Weights of a small transformer language model.
Architecture: learned and rotary positions, biases, tied embeddings.
Each number is 500 + 50 x the weight over its row's rms, rounded and kept within 0 to 999. Layers, rows and columns count from 0. Numbers have three digits each. The size before them is the row's rms in percent of the matrix's.

# layer 3 MLP down (transposed), 768x96, rms 0.0714, rows 508-580, columns 0-95
017:441453479498459530488490632511548485505451506505558381574519457453508484419594431397506453502562546495460537534477490520497516521539580486490498527454532536506551448503435488550516392527577406580515490539511433557542512518439472554515456476536515532565557486572505452493568626553429425554
020:450517551488542526575521512494460526555559507534546436530588525508525481488480511575614385475510493388522571488534438547503430567452451500526490507549522541483530479381443572451426553457525449502510527490575483466517482561478437432503512406458615468523449480555460444480474354508476502479
118:524480530514423590529495482575502573531567564420504531434595489447514457434538507443493506464465464499589467496525447460441519470518518562550400463510476463582570461544412508477536573540533475589406464458498543566484422451466476410428563520373512560556470515501513595512499499474546496528
043:432500513436422517470514529492382502500553464602448543487520575456481476479477507486556553523513533541632555505458502587502409395572491446507492526456584551506425551518521557560482480499505559561480471540532479491555440496363408497470533414503537532502576549508470453559441465478510440450
142:486444513462510559563390457522490532390527468523424531543544464475436482461550533485489494508543513484512539457466383528499454528568513476501442465487484525495493462526463481637547573526540457481477475554501492500410536508534516566566452450556553659567537546545484493495372544380532473483
114:437488428548433552558526448475442592380496512507482511602473550525545469550450464476474388412452463536518447555452501423578504469479506448455565552452615472545542440452488535536496560551445537466493569479501507493485535579568507450483508455436589572453538525550548504457566462518483478572
094:517545580566545485518462475442485590468523483493510553540478535450607483459490508513461544445432476446625555408527505452546559423421576500460444515476504456613506580405446470550449523494494392539467468524531471496571503467483498499528515463464576487537473458433469489556489586454516410587
099:533430404504625527595521498537516475435449492590537447496427441471478505462531527501427430408550521492548494473483489506502498377528537343574464533446540573598516539458447433554556541505523487504539498578513533602553505479458426503513510484449463477538579465474493480553523513493502501456
094:501589436496527528519458596505543562585494433549489473536497485441495426478547414528450411479493482514559404451512372528537514399504498477526459473525537473597472455529472511538520529570514436591516470536515448483502502448510511557520519522347416501584491482490508522616583438501520470483
095:434581456538520443532448580592479558500514577518528431530552537460490515433523451476474477529484570485533536446404421521523451485515470439469433569578513426544591443509448532525477575506547558548519544552475438499536497440480487526490449443415558465672491544508454489423492415538491501517
062:498446604532442489533452477490453596495495432388493512489570522457521537595553512526515481557504567446504409441468513542413432551567502492524493531375548527539490495403391523572452497473569523585522435545448484540510473505441450557469562535547419544526584484544460518482536510460542503549
099:455525463534527515520487446468532574501501484552480521603506449526444501465490450444459497410479516554542444438471589454437435474433596552469448627534483534519535511522472489501492473479534482446549532473487500519521550492570551631381441505428557524448523457461558671500517452460469452485
108:510550534536531518481568541485488485511509462413365501503552428492503505500428445513496530517443522471446524582474564483528412542589484460525508495494498401503445441525530519503442597530451486517558467542514666461436454502580486528538442556425507469443472501430484592508530477572493554622
100:535477458486535567530534506505500533475524442429550447595490520489414614471557579537458486416591503480447501451592393440539523514507530410544431409496519502491529497497480495492499474459508427436459526507454491594563418512465479597440602517456517534491500419545544522569562438460575476480
115:519543617470434465561545447479555540582596488500572536455514520525443524484460459530445418543482592472481560439500581531491440439463503438508494469590458423587477518447449509542541516498491475527526590532482473448493455471457463520577521373555450435553469524395509505499494553392537485531
073:517472451568487472529504526459449521612451471541509436594578528460540559510525523574392371441551482473509449575568484526510501495446540409526473499535528449523538562497475586511476594487486542484515509550531565532510438538438420458491413456513467480472530532424477601413573446436475468535
020:422576465576554525485454474528494581446532482445465496600554473588461448476487445525451470480476592498519422470442522481452541516501508527527408441543561487570504399545523483554484495543530440463570540495482500510447473390541425522564576536542491585518541431561572463535447458531501533629
040:473436540451541503601512486474542482494528563439557492552462517586541534515536432426458384519484474500524571476553462549456484529558504514521528548591512480501478430473509484478446403546550427539522511560430454564538444542411509508540444451491485540564529504482559467490582388450339549482
033:428510506530429445571545599473535545569515454532604578456518506512497523500448445498369421500486563474516549427540472523516490445473485467483463470489473541530523455426461517488478529472558459672478515496527449449547359518527543468435529465476545558496546504515508508510619554459417499471
110:462539503471537630537512562561446503525555537481514424471475541421492575564648518423459506540472492468504554510540446507332491536523487402582488474479470471448590537468527502517496486456480421439518589521509553519395502585496483470539517416489508504538463463448440464548534474501510514534
125:442478479501591500568492530521482554460590490475510427587522559515488578479489516498385503476517520390497505543399493574522535543383546458537492465545442524570495473440464515527427528472437490529480497459529549547522313530442525486575483453583444516497520508550509460495591471535546544479
118:558608567541490456566480466451471573504512453549549484471363554496463469483457527506469415452466524542496433474526506539635606463462490535438544421500593452495529475475515479404485480479514453499485582433510440502534541457515530366506450506459603559502558491509446486503517523531510501589
092:536454476595433491520538627580416488546484438508525511524401455554454539482518560491513458489467487455568378488460529483533436422572509468375580545601518538516500476435403435421447586552452533504505481502505555552516537488575523529449460501501551487481505538477562504472544505536497438549
107:480535533513522531462469569458566544550417522628515543424444517583416550571486475411433529527535498454462496450523543471507454501516492544377552445472507503561532483455564580510526518499533478539410468515495448548548371553535552386529530477428520556439458512534478457479573415480484538499
114:415511483472568500527496396466450524502493549447436505457479512468577522474498514590608491543510468468565477436531519507501547473449555594556494519539495498554434468532582530570495507604492483489486515524386534488518483418441456407380486451467474524444551516638402486478507503505599493491
103:403427481508523539531494584490502537569480547514496477446464615470387504513534455509347479492451515416478483411508510404528481480536508450580493464572491495407443504556451435491462522557490440570526487538550538525523505535503571644547583495471531473547511546480554494459540527480512422484
110:491484515401475473489565513475539596511479579522508428505562434533606537528438477513556468586631499501506439434485476557434490480484502469517477487461433501500524465466467527579523524527543322523500424468551499461452486466457443479508530504475483491552637564487579539492466531419479473580
107:547423524425625465559499498405442485492513478456606483552547536419515561569480508443503481459476517550494494401497529531506502517453530498511428528432523569460459500526421548474462498504537499455457505470478641498513505555488526529488527555494558538417375477431527524464449539518640541421
109:513442538442573408461482434503376538444494553471376529550482477548561577474497439521544469549391526471496478597482496585479527531501480469511451556466535530622436549544547487462546487475473563461474446444553522535420405567466468511488457545475549530504515490471472569473415485483576549549
058:548459552483521568563514480550403475500562485483497524580505424508453566433468569486534451454536491473457551437549476485513504493548473511445531512557495490476482494537469473343534455522483466506494517517468515546501419418454436582568584413514490559610464615604487584456534515431451490435
119:476459435568535502526567540516555491587493508486472491476530492401506532493405439497426575474541390473480483453502491448490437511516567490476492472547554456546594452482472564448545510438544532516484443463475474525517520480551518550507457499421548380521408522541529468654538455585561610450
120:412459469409520617415546516518478543514564488441441556506516540488532563518529572474446547526517538498458430545466492361450489425513493473548500533519461503522535493518459584520545469510512446636510459508464478401556491501436522550553472440529501429538497604487508542597555480440516403544
109:518438489547539457520522464514401457446506507527452550540528551462537508422484590525520528546467477430485591616530500414506542526501535465468460450426464530525537394487511486544497407565536474423507466456491453535545528385518602397496545616473484577526484521385550513531507477506534534446
113:531556453523621460523516495498480419580528484510616508568473532468505467519453475514527472506440501428400520487460541542516443512419479470392477550476515454516562485487455593417514440553442500590524493555444455485444506433574489569559463457529556508532465499463579428593492548434507603550
044:542517510434529543433574490454587482437492516469467451462515446449488555378447487467501495505520497467469453519444459463460455469403492504517481550494606418528549491464603565585520574471497494459487569531430587468539575468393542526528446486538503522530427531513476564590550466526620478431
103:564429524525552527520553473450573438578541476524513571465616496527476560469524490591538430593496437511575508548479386512493471539462487457468571461539424490484553528430548573399495565428503500579548552477476462451561492394545509553444534473512465434478478442461511520437495495444425467546
028:583487479513503557547585524422515648441468443506513425438552533468433517463590500382472600464486475551603567524412521490493439513521531451554568479613497522540432535521546552506511521423474563485568512473509452522429516473449478484502553490502480483553467524470490414401479521502500453475
153:525465546631429533544432506430573456534469527483445493513581435477503464466534605486442476540442490470574390465518462544470581477567516462477475494460517437531599495481484416428528475499575520501500559517525515523512457469526499570537439556536453421582459523456378460477585477568557521536
118:562497479511597474450449460531413486575518565523580497482441575546476544493477454587495534502635625584552454501518460505429434519431546523502509502592559509426495383502499478504480500491506562458503526473500462506461407555474458463468521460458498502469529442509451563510590373551513467515
057:475585451435509525521550531482561563518415482464562535495450534532532564501520405519491414472501464403469541517513473617427418547527417478501468430504521543526565517540523576508486498505398544539489471571447473503468573639513503453464529564476502470576586505523454415473504416454465524571
121:468503543511587544569491483569486502553443449524541557574430414556563452437489437530468410577483527512430525432471522502441581519461470497530469470487553494496558454420449526458566557423475499521459522498627465519539559507569468556451387466445504435464505449483524558515469454434513453616
045:561449490545470440429508511542445379392547546507420521474498523461521374515490525511530438411484483504447526586478454452433502476527442514487559515529496446507485540560577575530569524459552494496600537426435482474500596532465547520574529419565499538516565488483490460556375518537561517495
121:535395470503450577472512482544440403420567509482556544488495504478538476535440505494318552451517457479477520531470587530479503523490447553455569499488467492512576570457536430504616508503502520441515555556442483377459582568479558540481431509589486486493482523557484492482493451494595468473
118:416442544522484556614477537522567512459482490523462578512472449449581446467611474485505487463469560519498513418485411511499429543504566444484478458563465443494528540507541522455559466531480576571415399534580549489427523532592492503494470458474475482520623455426496583430412501511527452522
047:530485477507550594491524469448493457491559479463477451542491563499446450499560536556523486480510461489488518589541494440501592410544556453441465549467496455450519440541465489608459468522539470655478580544461526546569439520424478505490571445592513423568477511545458407413400456493502550530
117:476452488484539545546510468504579495485457488480558511442540435529591544549590467472488515536495583484497514451554470556481558493474453417522455483444450586541450531526493329585474554506484543441560491476483467569443478526519399555532409517420573655510535491466444491457553490466483488514
102:461529500479439588465415487482520532531492467528526456475511550469539583530528437505469409481554579486578460490423464469444533517469516420423444423433580465424534616574451537532570544481461472603512445438502545497498517505421475605473525541460563514539542484548479505512482389543539425551
123:475441470515409506477524579487496505448399443530611480533504488471521489450607533498446595484456520515514529452545509571499497539444522402502478448455530523541520516407569446606442566508504521456509460457518464535461538573486491538481469536443569622445386455484421559502536509504581583487
127:475544590444517419498439491440514560532553516484479548475535393481429491462514488563588439510520409508485536524535461497605405482441519437494537531564542581537453449447526489521553438404605525518484540448528533395480523531510507548475398490407464554533586541488540495547471487560498427511
136:592463515539444469475457511464432412504481456517633486530473491468440583412606477522568503536504538526501454468520458400500544576449503590497429461550556496488437464501526536548493573502490547591593466450535520519475516438380493446505411411514475506549513475522492556515543426558521551475
142:429387489459501558444468554489494500526507455520572439456499474561449482512497480412429567479561507444532446476516457610548425532583559448449478497522512512419594461547538542457535563509564498506526498567496551456462393502521495526493460408367593512527471568543451503579530527472577492504
109:421573516429515474478464602506406531433512493475564535547522529417511547431499443471495447413411546545482506424498477439550578510466586447503464522449483539507464526481472549447440521508486442566506528487504645508572448503460472552496606564519522471556454491487465559593538496472607440496
031:463471453570454517581499530395530443558482597425546450490525552534539483471452453462493443493502592477543573482454550456438451474469506417401468515517442520495516514432509505664494509538506489546560515504460506523519452503392496591586457399433582493480502505529519429512512540457512516417
126:447405450538528545445489484502464593476393500536474488523509516574473440467507443513493447506567512534499532531529537445526495503513539524543439423437502525561427537369492561478513507475471480489497460479456506492581548572555578470478527539392565485393494487487519604523592501467584420627
046:501559528422530453517481484469508553596628489505505454567451398506532595559510455492415365552548476444492407426557413469459513458551504442522486538555497516569551573449470445547570461460561434448530487499539520523497492545490493502483515570438468494594488530468606495546516521439472501483
113:502524438454525543471450469453572529518622520516552565528483584479380548508479530495432562482433438471532481518583481554412405557515535476500506588478417514448459467526461504491526558494523505551523576587432571575499452508500494521443543453431536520481554524478405380506457579512508455449
068:496503491534570523446515549501539479551539475425579506564514604471462618550465483566454413487483516462455623585486506471496532436442484381488461551478493491485487452485559380524507512436415498524572519496490472613582568532473505467453477432507544469548487554416482492541523480572541444549
123:588389470576600437546503468442517491497403514436567524534552458490551631495482475528480550414558475441493488472507454488501501550486590393391548444510508431455513510518489477482480496486527449529558545560527513476520469427463532486582502535424498583528552484482535495463461602544482477396
103:475472485479555549473488399594445547586464530527450534472434486466494471487548485526552463455505454570481524475515513533606534458437569417500427493489434568543465550450557442504524466510443541522510434491408437513548550510470591540470528410447575551500432523506511506579588393556601447496
119:444500654543496585487539494557539439570523383499558455556432544444519452498499471507561442526541484502495465387545481547473465523513468555468514467446488540424528380400501516547505548464455509459445498409582552556502511519478408489537432492519510500489464495438520608554467505426541536511
136:540428518460533591501560491560422451438487561547484486472459441538470452568469530525545445533478464490451539442511531476569545466446493527456444507510451569557397544435520550414410516454564468448451543517441482521562502575541590466491555579437518460396526565436558560528532431582548518530
032:447495471468504505501464558461538544478426531500490482547479463537489523447430476602454466493536487467463465430523563484443514382476500583444377531590544456454537432462444512463592435512523401540521576476443502550487510408469507452514595494481533534484535493492511579526582420563590537594
086:599375616416509516473522486484499480441521528472524580527462436606496484499480503549442550493474522471487424522436483497460524493502509432423570499489509443516563530423477467558486539479476545501592488353524415569540455547471561487494464485535562390619507501480521513496498503530504490599
107:465424435581539463446400478453463543497510461551474599539546532428578563453514512572429531510515459527422501477488524422431366487489495515548449513456523574470522471511520472501508541555515443441532487486541472568448528509587466527414484530495606543588411571578555498482514538523481411475
125:492516500570511512471503514468490499425492524551603574554498391523592511551660458519453485556472568496577512457513447517469425537446481453463411447496448460483624506438422503606485485442529521443543457417549471523466511594481468575491397465547523523475488490557481508507537493508509489557
107:559394477525485496502463537437541492456485562513513386404498507543487503571515492432478450529538438439596429448531593521376460506504588490507529438466448580559523557489485472479543504508471415486463603529470485468581596562519532498582466453519475576489439494452503488502476550512600529448
117:481424615583535463508491487468498502503495478413514444561444579575498506474567498500394453524589478555447563580507527532445454538507507434548526580446408464453482490463493498500527543525463516514440569498426456452579415476536461405512519417585495514533444594447473421487506547517556436486
113:467446574488520423482454538455515469555534451510544518512543465494470570561494441530451512507557527551560512531462470498519455505478461440467530451380511571378425592510489431512568505383497503516513566535552534583532576514505555506482441463441571616545405450427430498531532502540536447428
114:469545509430536486526517463544477565501551448502519480615511482478458451479492499452620417474385545399535526551538413481532520488555473527414453548621477474546450479468504576545513501479501534478543447597503471464500466467541504429620449520481503463606467506575422544556448461516506568519
057:529455559551497427542434468441517490593552529386406540480448567585485552602463508421425520447581537593435481566551482559498459489545552404468477536532443600491434538510481463473526523488519477496509531526458425491499410467523483480447493381493590542551472545447492480492463502487503521459
108:467471503448498515500495550582453523552555495547541476512438510485541493444452490485509522403479622463443559545455505541527492494607446426412464524432524422496452565523569475482600532478412473523492514527469594550558568470490431539495475417450630504490471520492415580443480469482542552583
037:459474551518490585499508500444538471488479383401508579531465513412492502485503444523489467540506487478520501435621558425536482492513504450585540581500535405431522441473499585518485511487503541523518535579475535511424495497508378499584518430484523513544606537547383425439470551436481434490
101:436521469504472395483404540458619578572564489494594463492473502428482512491545470501461489472486504476427591459441469499484541408524523434454518508497543548480456548544560447526584503533485550513567513537416454554488502498468492461543496459338480573500473540600533448587537584477497476527
# layer 3 MLP up, 768x96, rms 0.0873, rows 509-580, columns 0-95
045:508522425527485501449406416445536546505485503430461472502463562472523485458491538388531495506526478607531453582516514561538478479521441567434624460527453573572358460543495498578444435504461582464474520518495423528533462545518497542471527495540453484487490453513472479440534525554394503379
114:528472474550436541451492361465520471528460439417451440468506518534484491604546497439557574493528509608545577543502444486518522566592490499488584471442556387558485540512480621589473532501422520432523423558521538495512565526507519471508566488442550514432517497466599520471455526525488487519
063:497554385430441574427451526535492473545495540461515431369403559489489421553533577449540551590456487456475485531415485530506552474530444507554517500431559440481435495533448523472516506517484462482512530563509500519572497572521580443471533607572424476551449470429511568435451492440515471469
124:421506501555491529441601526437466539465508548434407500500509516574437523577507525431560533537534427476512503449466479496461553547547476542494513382560471481492426552468457452443558471510516447469364463502532430563463501579516509449472522514524551535404493460448447559540535435438496605402
106:483387531456455437550525488504478463471612515432491506454386450529589574511525491481515469642374456589481525492504497577522552471430492534507529505481446500509439513514412491488487509564501512581506453522518546541433565465494417469475533529460388527479502553403503547489483479471410513442
101:462470543450496586478467446463448477480408523515494515534526469544525344549472500476610455548516526456483498519466509663487616526511567478524577553495503537562473532496559492556574576532557423497489552450552483504538479481537520539364486545457524491420454533558434508482450485501439507478
106:485551538543458520398512512496386536448590473418460472434505577516444457465499532504523454567518420459425524630512544579577440559496499496532496527479480447533418511535537511510499508500414416509462423507529482472631524493447599467482480506518488591533472529522483414501399536547499547510
105:426495422447479512540540504509396493459482588518466519518554448484532488494513488482516583600469520480561533514477489582487495512441486553572433425481538531449505554592528562515469628507543560493459497435554440479494532556625546530447561549446551489505462425502422392521439519440505499398
104:472476525495504496463439506489562503476568562547465352504436386530583469595449526508491614591465461483570520510547497557517494483509530499489458547512515532485452562635493455476517452494440512481437499443515381528482515543575591556485473535456433576514535486460608536459460474510481515553
071:470429479553424562475538470542491536435456521495437503522379529546596426517548539508633517502475445529546594531553442490482517404509524546539425413477455434438419511501507503517432565601597499531475513580546504497582509497556476528486510563539449490484418496480537478464539475489429445450
098:555522468488438446502522476599494401533561488514432500480442472490571535475494514531538521615458449488438560519398490603537532495533455547507532569465541590540446588469496544477453566510532525549496420461558536531449428496478430405497414562521453489451416469495512513566557463406469522422
119:407478528540482498459569507471408472417576490485505439436514504464518472498392538451542527470478411510596464512507503503548514446448569556558599454481554392480471605677493586542545561472506488527537513524485539505457549484519513496533509546459467497414400453558514548511511524513456524505
101:452531548503479488479596461487426478426545525445459604470490460560535565523475517545513418586506406453455515484482530482504487597513433535494507501414481511615444502517456450442410509519497427479444474575516545567586421576548429490511487478573436452462529421525529512562552534397477464489
110:491495503455461512523532450476461526442466546537473429504539558491474479529495511419519515453466456402579484543534581508443492469552596564491526413551481605452509467467463608543431625545561515566544468506563456491481519530516603395462467552607511524521468431507466451504376484474531502481
083:481475535469496496491418559577401425539566489475471546501519550554476473449477506542521540531570441492574553480441467573444579494607459533439574585492524488480490561610563466544457449510435552540462519454552412455471584467548469421509461520541477535464435492501485567518499433603464449420
049:493477479512436563499455493543571507426507544505427502541494454482476444634480516464572580514494341494495451574591491568561564406510544554514511510497495537529404574490445542546496486476508511414479481522509431496522559491521474532464518562606511506529468491569470569373433521499493454561
058:449607492550499501456511417488419502488529507505384450374432501556481497494437584574527494552541501524443512524503490658517560572520499589545491510503493528519461556523450507498509491533520549472551513450555472520561548621536551452439537495444474522423608466502573530528469467484411499487
058:515432474434378593560576469567518485485458522519421466487482505490539465502588533435544555555454461574578455476588494534512480483553577541489478484497520464536413524493470528454493595579532524503443455469606455472613562485554513412415528550536537501509506479573493420456416498462505460522
108:489494514522461553491452485464519573447468539589499547364467384491549523403540508517505484580478410537477549567505487516482503589449497523577467512486428421464464582510430466441442422587483505485460475580512533554545446482539495509456462547473504510471509394583505447401532524456483407530
114:449500509480489465505536509594487531484555447464453492518463429543496476486439530463487474478512485427563547522383483474558455432496510563459461430446506527556460531530469652550449588491505483480407434556506544532521473522555530542438478513491504428506492431676450586517449442420527493425
120:454519456481493561407582496463490597490487475493513571519407498549523519511394610532519477602518438509496579492474477556546455398466339508489526553483464583596459446484497536505520522533438534432442483547530477494528488525482481474466538500546473487536441514570493603485454427558444535444
089:525433586550489478519552444524552492403445476512454466530461519527489446458553507499448523441409444462443484476519508513513616570418519513520478478508518516471421556514533463589524483575537483430466585410511547558522548566574493542508436566475499458342503492444581442484453473502421558552
107:416499511509452499531596484536466576382550473459418375530527577462510544525571501482529549541558526503524460541492564427583497489508452530564544450478464426506460490468424525444494522523451385506488425620544455495605428508504500491490456548503557539474480530457480458493434439414481490432
115:545510494482500518425611426551491541441472481493492546480435510528414422606639492471540589476493545477483524495580599496523593497590472503515455487529435563428467502472541466475487456441435548449433459483469435497485459505517606513503622528543499562429493533470561552448465505460479488470
096:568506589455390428487575506498427501484531443459508532427486487510615483530528541479560501433490497430513505528517552557471539418519451530439588582430494490565535572514531439501521530535523541521502573598508486525490484495617470486413395547504575454386454514508512575504432514529482525449
106:516512496496300500457458513455517455467468576525496505474449428531503562475535508488497568556453452555579467565547536556447476438538423600497591520540516441538487511486549502482514512541555449547504486524440477509470544474550445507497553523484459627503393473386432566506518486507418558519
107:511489561500519494525547526552474577354389525470479441502467540523598425452400545457531548516530470414450489484491407476504451464483555506470500425523469498471402526536448520442382503548445546541408464503521485536508457541511607573460556544458488477524517485490439403487480553437530544459
116:585531600534481612474554420439495487456510515437524501393486512508531563461435502470566509502475467465552468483434595479515522476450409483563575495495484380486506578583511549536525494508450450611546489469542470498483558562541583469435481481508385536471531507563566492487594475543479492455
077:491546557568517597472450456476408535440539518579473533478470567579501492585504554442571514525462487460524534563478462441545517427563424575425505415470488470519392580558460548460551519483527601445490494484494460566503535551587593581416481470522569482486539496496463484517498447414493523540
119:519547501537370517400460490482541461476436606409483427443546477474520515497525520396497564503487531564512448664426585499561531515452477540608523498443525446451486481528510535581502501572534444548492505528584476531468587442533489562474457514478451560432437465501517441506496509532504485529
118:520563511462493481441595472522500550485532531514488400408517529529556335475476611489527466554502520408407507568489570504504494455503535506504532539509450498613468512432415523472513503487481477500472537563479450571601452458499557470514530499485568488488494480493354503524420524605453504475
104:469490421521534537503499472469545535478519485510452421522441534481528547613547509504562521650464476508476471482420447544537490553589489486487589474560558508506413511475463519503453633510534429553507386404494541461510495551530496545506572480500408568458521486449511537445514467448454541375
110:535447418582523520443483516518514500465552579489447494499480399494546392492504535455538534539529516562541571504458529526547519549447511560477380473479466535518496520534447574450475497503541475406420551559466512462506535468584560494468541564428420577503349492548429567552485525585526507431
066:602572501485507489490463433565537572457538564462461556377396530494568506524509552476522498505439498519512460507480475470533467574538478595506525551522483477547421520502415507492410507578502559590519411498516476616584475507507525508443543587544372500456437479506475490446500488565478449428
105:551526497528537495417563470476505518489479549399470466514422465568461472548431544493573477459544478526462454528518505529697484606528451520554490484458431562476467487537462581439461535466454524417454425543514553543495509464602533550458598514498500552454469554477484552567537526554460507417
052:522554511497457572513517428493495516431472551516384433459515493575514449469465435340561525536517454498499509563531507626528542474568504514577495536558518516466485529405563467522515486507531561485504489593487422606451528439579531500470560576573509563455473484503555461415461580531497506524
122:434599450511508580437497526424387503556405560514469501506513484538516495555401547438475498558577463452455468551511461545525484552528409542408536456575504499482450483538410582564476481542401524560413510559484515615496469491498550538540531519528521534469552517506482598431511443460461500533
120:420493569486350556508430460504450471478545517508564420501542528508547448579372498462486512485506515518589485552464614485509536511517581525518535428564463525506436474513480464537373505521558631542539445438547454486501564469525479495480490572524518504426549505457563561472538458529502472565
072:466500496510475573502542437526403596519532518446377447570438636503529458529438524457533507473444469483525501524510567528489607506500445575497488443525406473459454542585470595495479539572486505513425494569569472549478509507587488477479561565571506507535438495449534462383537474479470511448
112:536570518558421585502404440498492548531543519511484502476458463465494468453525521442546476557371490523537421482578520615501525494529522597533493471488413397519455547530577566485494470539519489535456545557484579525466470492515488460443463509514485499543401400471538599503478384515464417440
062:438524486461490507397573400482411529418496548482446510494516465577573396571449527427499506506499433493476532498455454548480493410553546579499468458433532402504462517501425518506411496546494460462533517516521507517494458492513598529473534579480530525536511542603559552412454544576376495492
121:478485480440510477527554484501354504450518494553497569458477449538457508486443556494508484534560494533466485528434585500508464505535386490514562435381465486444505499503474484471438526536447587596545416501543556497627522589527604414490512582501495548441529559488528389468459489454479500536
110:511440471539482572402535507497526564481536451533444470497436496534553494540585483387568500545473491553486537482584587561538488596529530484524428495551507497459487563498476548432452457524492551348466435486512489451499522507434529494483593515551442464481519394490511443508598469479436418396
070:550518469462395570441520481557532446452613528515491450429411429609457450545555519497527518541444525556627564611473539550469530481463413520570497556476510524544479539585526528488469509580505511493513546473497477506519534491514475609444449555440445586475466481502509467455453493533425442451
111:524530475463509457420531529506548570461580533435476454496457605493482529523519494474625509524501396451535542449579553566519567568482495527507551477510437567569479520513452499421521482498508419500541439440530525525487441565539513530521506557499398421467579380432410444432551542533482485435
102:533576491543474504468614379522523428582536505452470438495505452531455546602437589472584622506441438452488555484460485480583546485406515505424463505502518471500471470506434528472544478478434524517489538534503428609536579504534492450489552522506508536480435568456571572496436416475478526522
106:515413458431537486490492528563546507519568506416478461483488514585509487540606484404599478540430499496550492498523462491545459599507531562431530372519473498511526568543505481490511455520503418465491432398624490482516436573579486540439457482525409496494475429470516458435484577501488407508
114:556564527423456478485487414511395471514455491457445373485518460512423444528477599445559614442451459493517479440510571485609580391464541524551501563529508541495504495475545599551475489528445466455495568504474457513530522468535504422468495477496605573498549578454568513483500487537466545524
114:508452508459507520422486462543539505473542460620480517451500464581530517516542510462489542491406358493489498526512443609408521544481541543497585524379464446512502539545521480529468452531433429573457419488529516421484543496531523512430538516498403618407542428515511514493447437529500509560
125:567503495468506540490482436534473418524482498539428435489513440550506326573514632400538501509559556407452506520465474492608458464568522511528515486520562523514472499525490554459535611521433547421462541564507469442494476535474457519409493459565523470520423505601413509508507522505494508518
111:435529448432502514537488440480481523488530475520475509511444526492567443596446466469501652524428531584491512484547471528511450485505472533451470472509409628458394556484410534457428582562504566495524482515538525547515590466582497386504581520547471421480431577481497482507565475472490526486
053:452446510562498539446460469558507546470476554463459498498428437514576547396535532508644554525586486568512510552571497455543432560521545616547498491450461543485411538515460485512468545472438483503466557524522359572580501591552569491437508470517451504457551426460545453501464491485518540483
120:440480562579475515553624306458412486486466571493477513461497421510543522518453488522583476437469394498528462449520572476498511545559512520520521527479439506492468551496557535443466485482480465454503516601534575447534454512477571546412570516537497414507516475530578475529554506474447433553
062:442508477464421555415463467450414417474442530539483431453520533586475370546459483475476571498501474470538539523522522537527542501514425608499506416521484503462517573553475576504487571539511516526537467469596470540483532511574462474402457540495446494452517465562517472499412584479362439453
108:440474577507524479382474485515507491474456521398496532401453544542500529465539553477509498510412407516514537549506603482504479553469527484548544513435562531621501544491384480560540472524584471521517525483490467556574546464538483487500474596488487350383470469507532509486412516539480516570
082:518465562483422511446483462504472529479523521508454470404421439530572494554566562457542585446504435503547511475536496568525527502462512556528490463439461439465510583598479507509482498508458536545454522517568535525465437522631402470477473488497486475422522458535530475482505626477318505418
129:507550539551521549529535394469468481476484473530464537478426382600561518619497566464547627440522433427492496538503477635488508555509502500533563514464520522454443556531466546460499574465495455479468520601493496470438479469545495489354488499498463452487514533507540545446449520588491464561
102:440519445429508490465515457535512436489542571500546502488558499635491495590462520471533509437389468421600468476610491498555513492440532548480472475551509595448502522483549497493454431470555472445545508521591444491443390595609548519467502579483425451465540510499474477493582505533438504515
118:452566564558377525502587369559490569490515533488470550511498518637525519411500478420562443579483497450568443518531540457524529542515481536515474441584457469498457553520516586456492538516474565421429469559529574571494484438508475551473522478520413521471444420496546461526523501459498420517
112:516507539461509530543601413509436463472564566480507541473551360542556505532420507464599529495459388497586550419527482475507587529506551522479430550569415515492438498495538506410466416532511458416503590524415505460477488541537483538427471511518456440519554488529588434468505443491494517490
059:498541477490355571480529397578412523428567472562368516504471452500466490510513487425678468525532515464535496521507469551563547529531450492516529514416489525545524501513379503485445520501479529455458518512587432445553492529502535540477468527512467459484479498551523451554464455616506513550
096:541505518460472497548537454524472479563634524497531456505547450528541502550529517485528482446550457468476546432556497514503480544509521592546441507439535499480489519515426529457537392510433519502463492681502508399494522569493458517470445553519519470488547456435579381450500429534438507357
102:491548559500432552516453467533526596435493493455507457496520452531462498521564519479569455577442559467539421501448460509502574516574468525482536498546420418533490572486493440462535508545551559553550451398513467540491513495607546620494619487570499558518425398536524546422511446466439537452
116:472460455550526545410488516533550498507568535497484535467502579551577540495570507457548471440454494543542569516468484494529485547538530505485501385442521551577470470482492503500482536550490510434393559471693460588540442563495463618523451473474449508455431463555428552470492509570493428537
107:573452436523484536436443496495496600505528527478433379476431587579395481580497577430593478538595509443408448530475489518563559531455477471560557495539526495429467469474498508518544589520508481481496401497477489551448545530501550575492498475493482514446447504475391527428477440572543493507
114:503510448573314499467471477508501602474457558471397387450485505500565539485526532501538516490493550480445443626462580488516458555508457509586459543418512530567495490510546523512512563514565443565569536454507555562529520505492521424476478451515536520412459490468445579465477447526436461516
102:411410457442399491503478506525473574455515500460409518504496564575531546496469528523485566551474528572555540505480585524579413422467457464508422495517543563566467442438476487460446539496554566477539427503535433507579525518552638449452541553506465532449457511571555492469494454450429583512
111:392484385493474508518503417607514546395482638549495384506490470496495535512432464439530543541470490464505455544475460534494649509399472499561553565512518451531424557517504512577522578511460485561455506445580435446519524481546537473497416533467489475515502481474491472454496435477467522488
069:484520543511369546431526468489576570491500567463327486477499507504494505448478571446466585513471516476517417686460539541506504447510447556503551608521466496560438468523463525507481567525524522563544485451522452490520564470519551452485518460537473499412460475472476558459469483494427499435
107:575401509406437565517518513523414419497674502529471546441456461524491528486598473467487481543407499563519518486544508659559547465485476512522506560434495485479502491490387488535502555584516522497569521483517459391569461532529537440446537492453498483438507501515476461506504510502423491529
063:552415489562479550503527499530461546535546490389468465417495540471425411480437579482500455538540478542510546626453498553579483480455438481529564464503508513517412515572538558439473476625529560510509581493544417551532444527569510570482533497488498473468557434523471536498467466498407553609
102:542447431447438537493567487477426426525523506558490596471489381545556540540487591499508481550528487528480487534529510557565535524496366470570533449457528493461441497470424531450445618489609520481515583513498555441587421544479474492482440558525464458498508486450500480402543469586483443531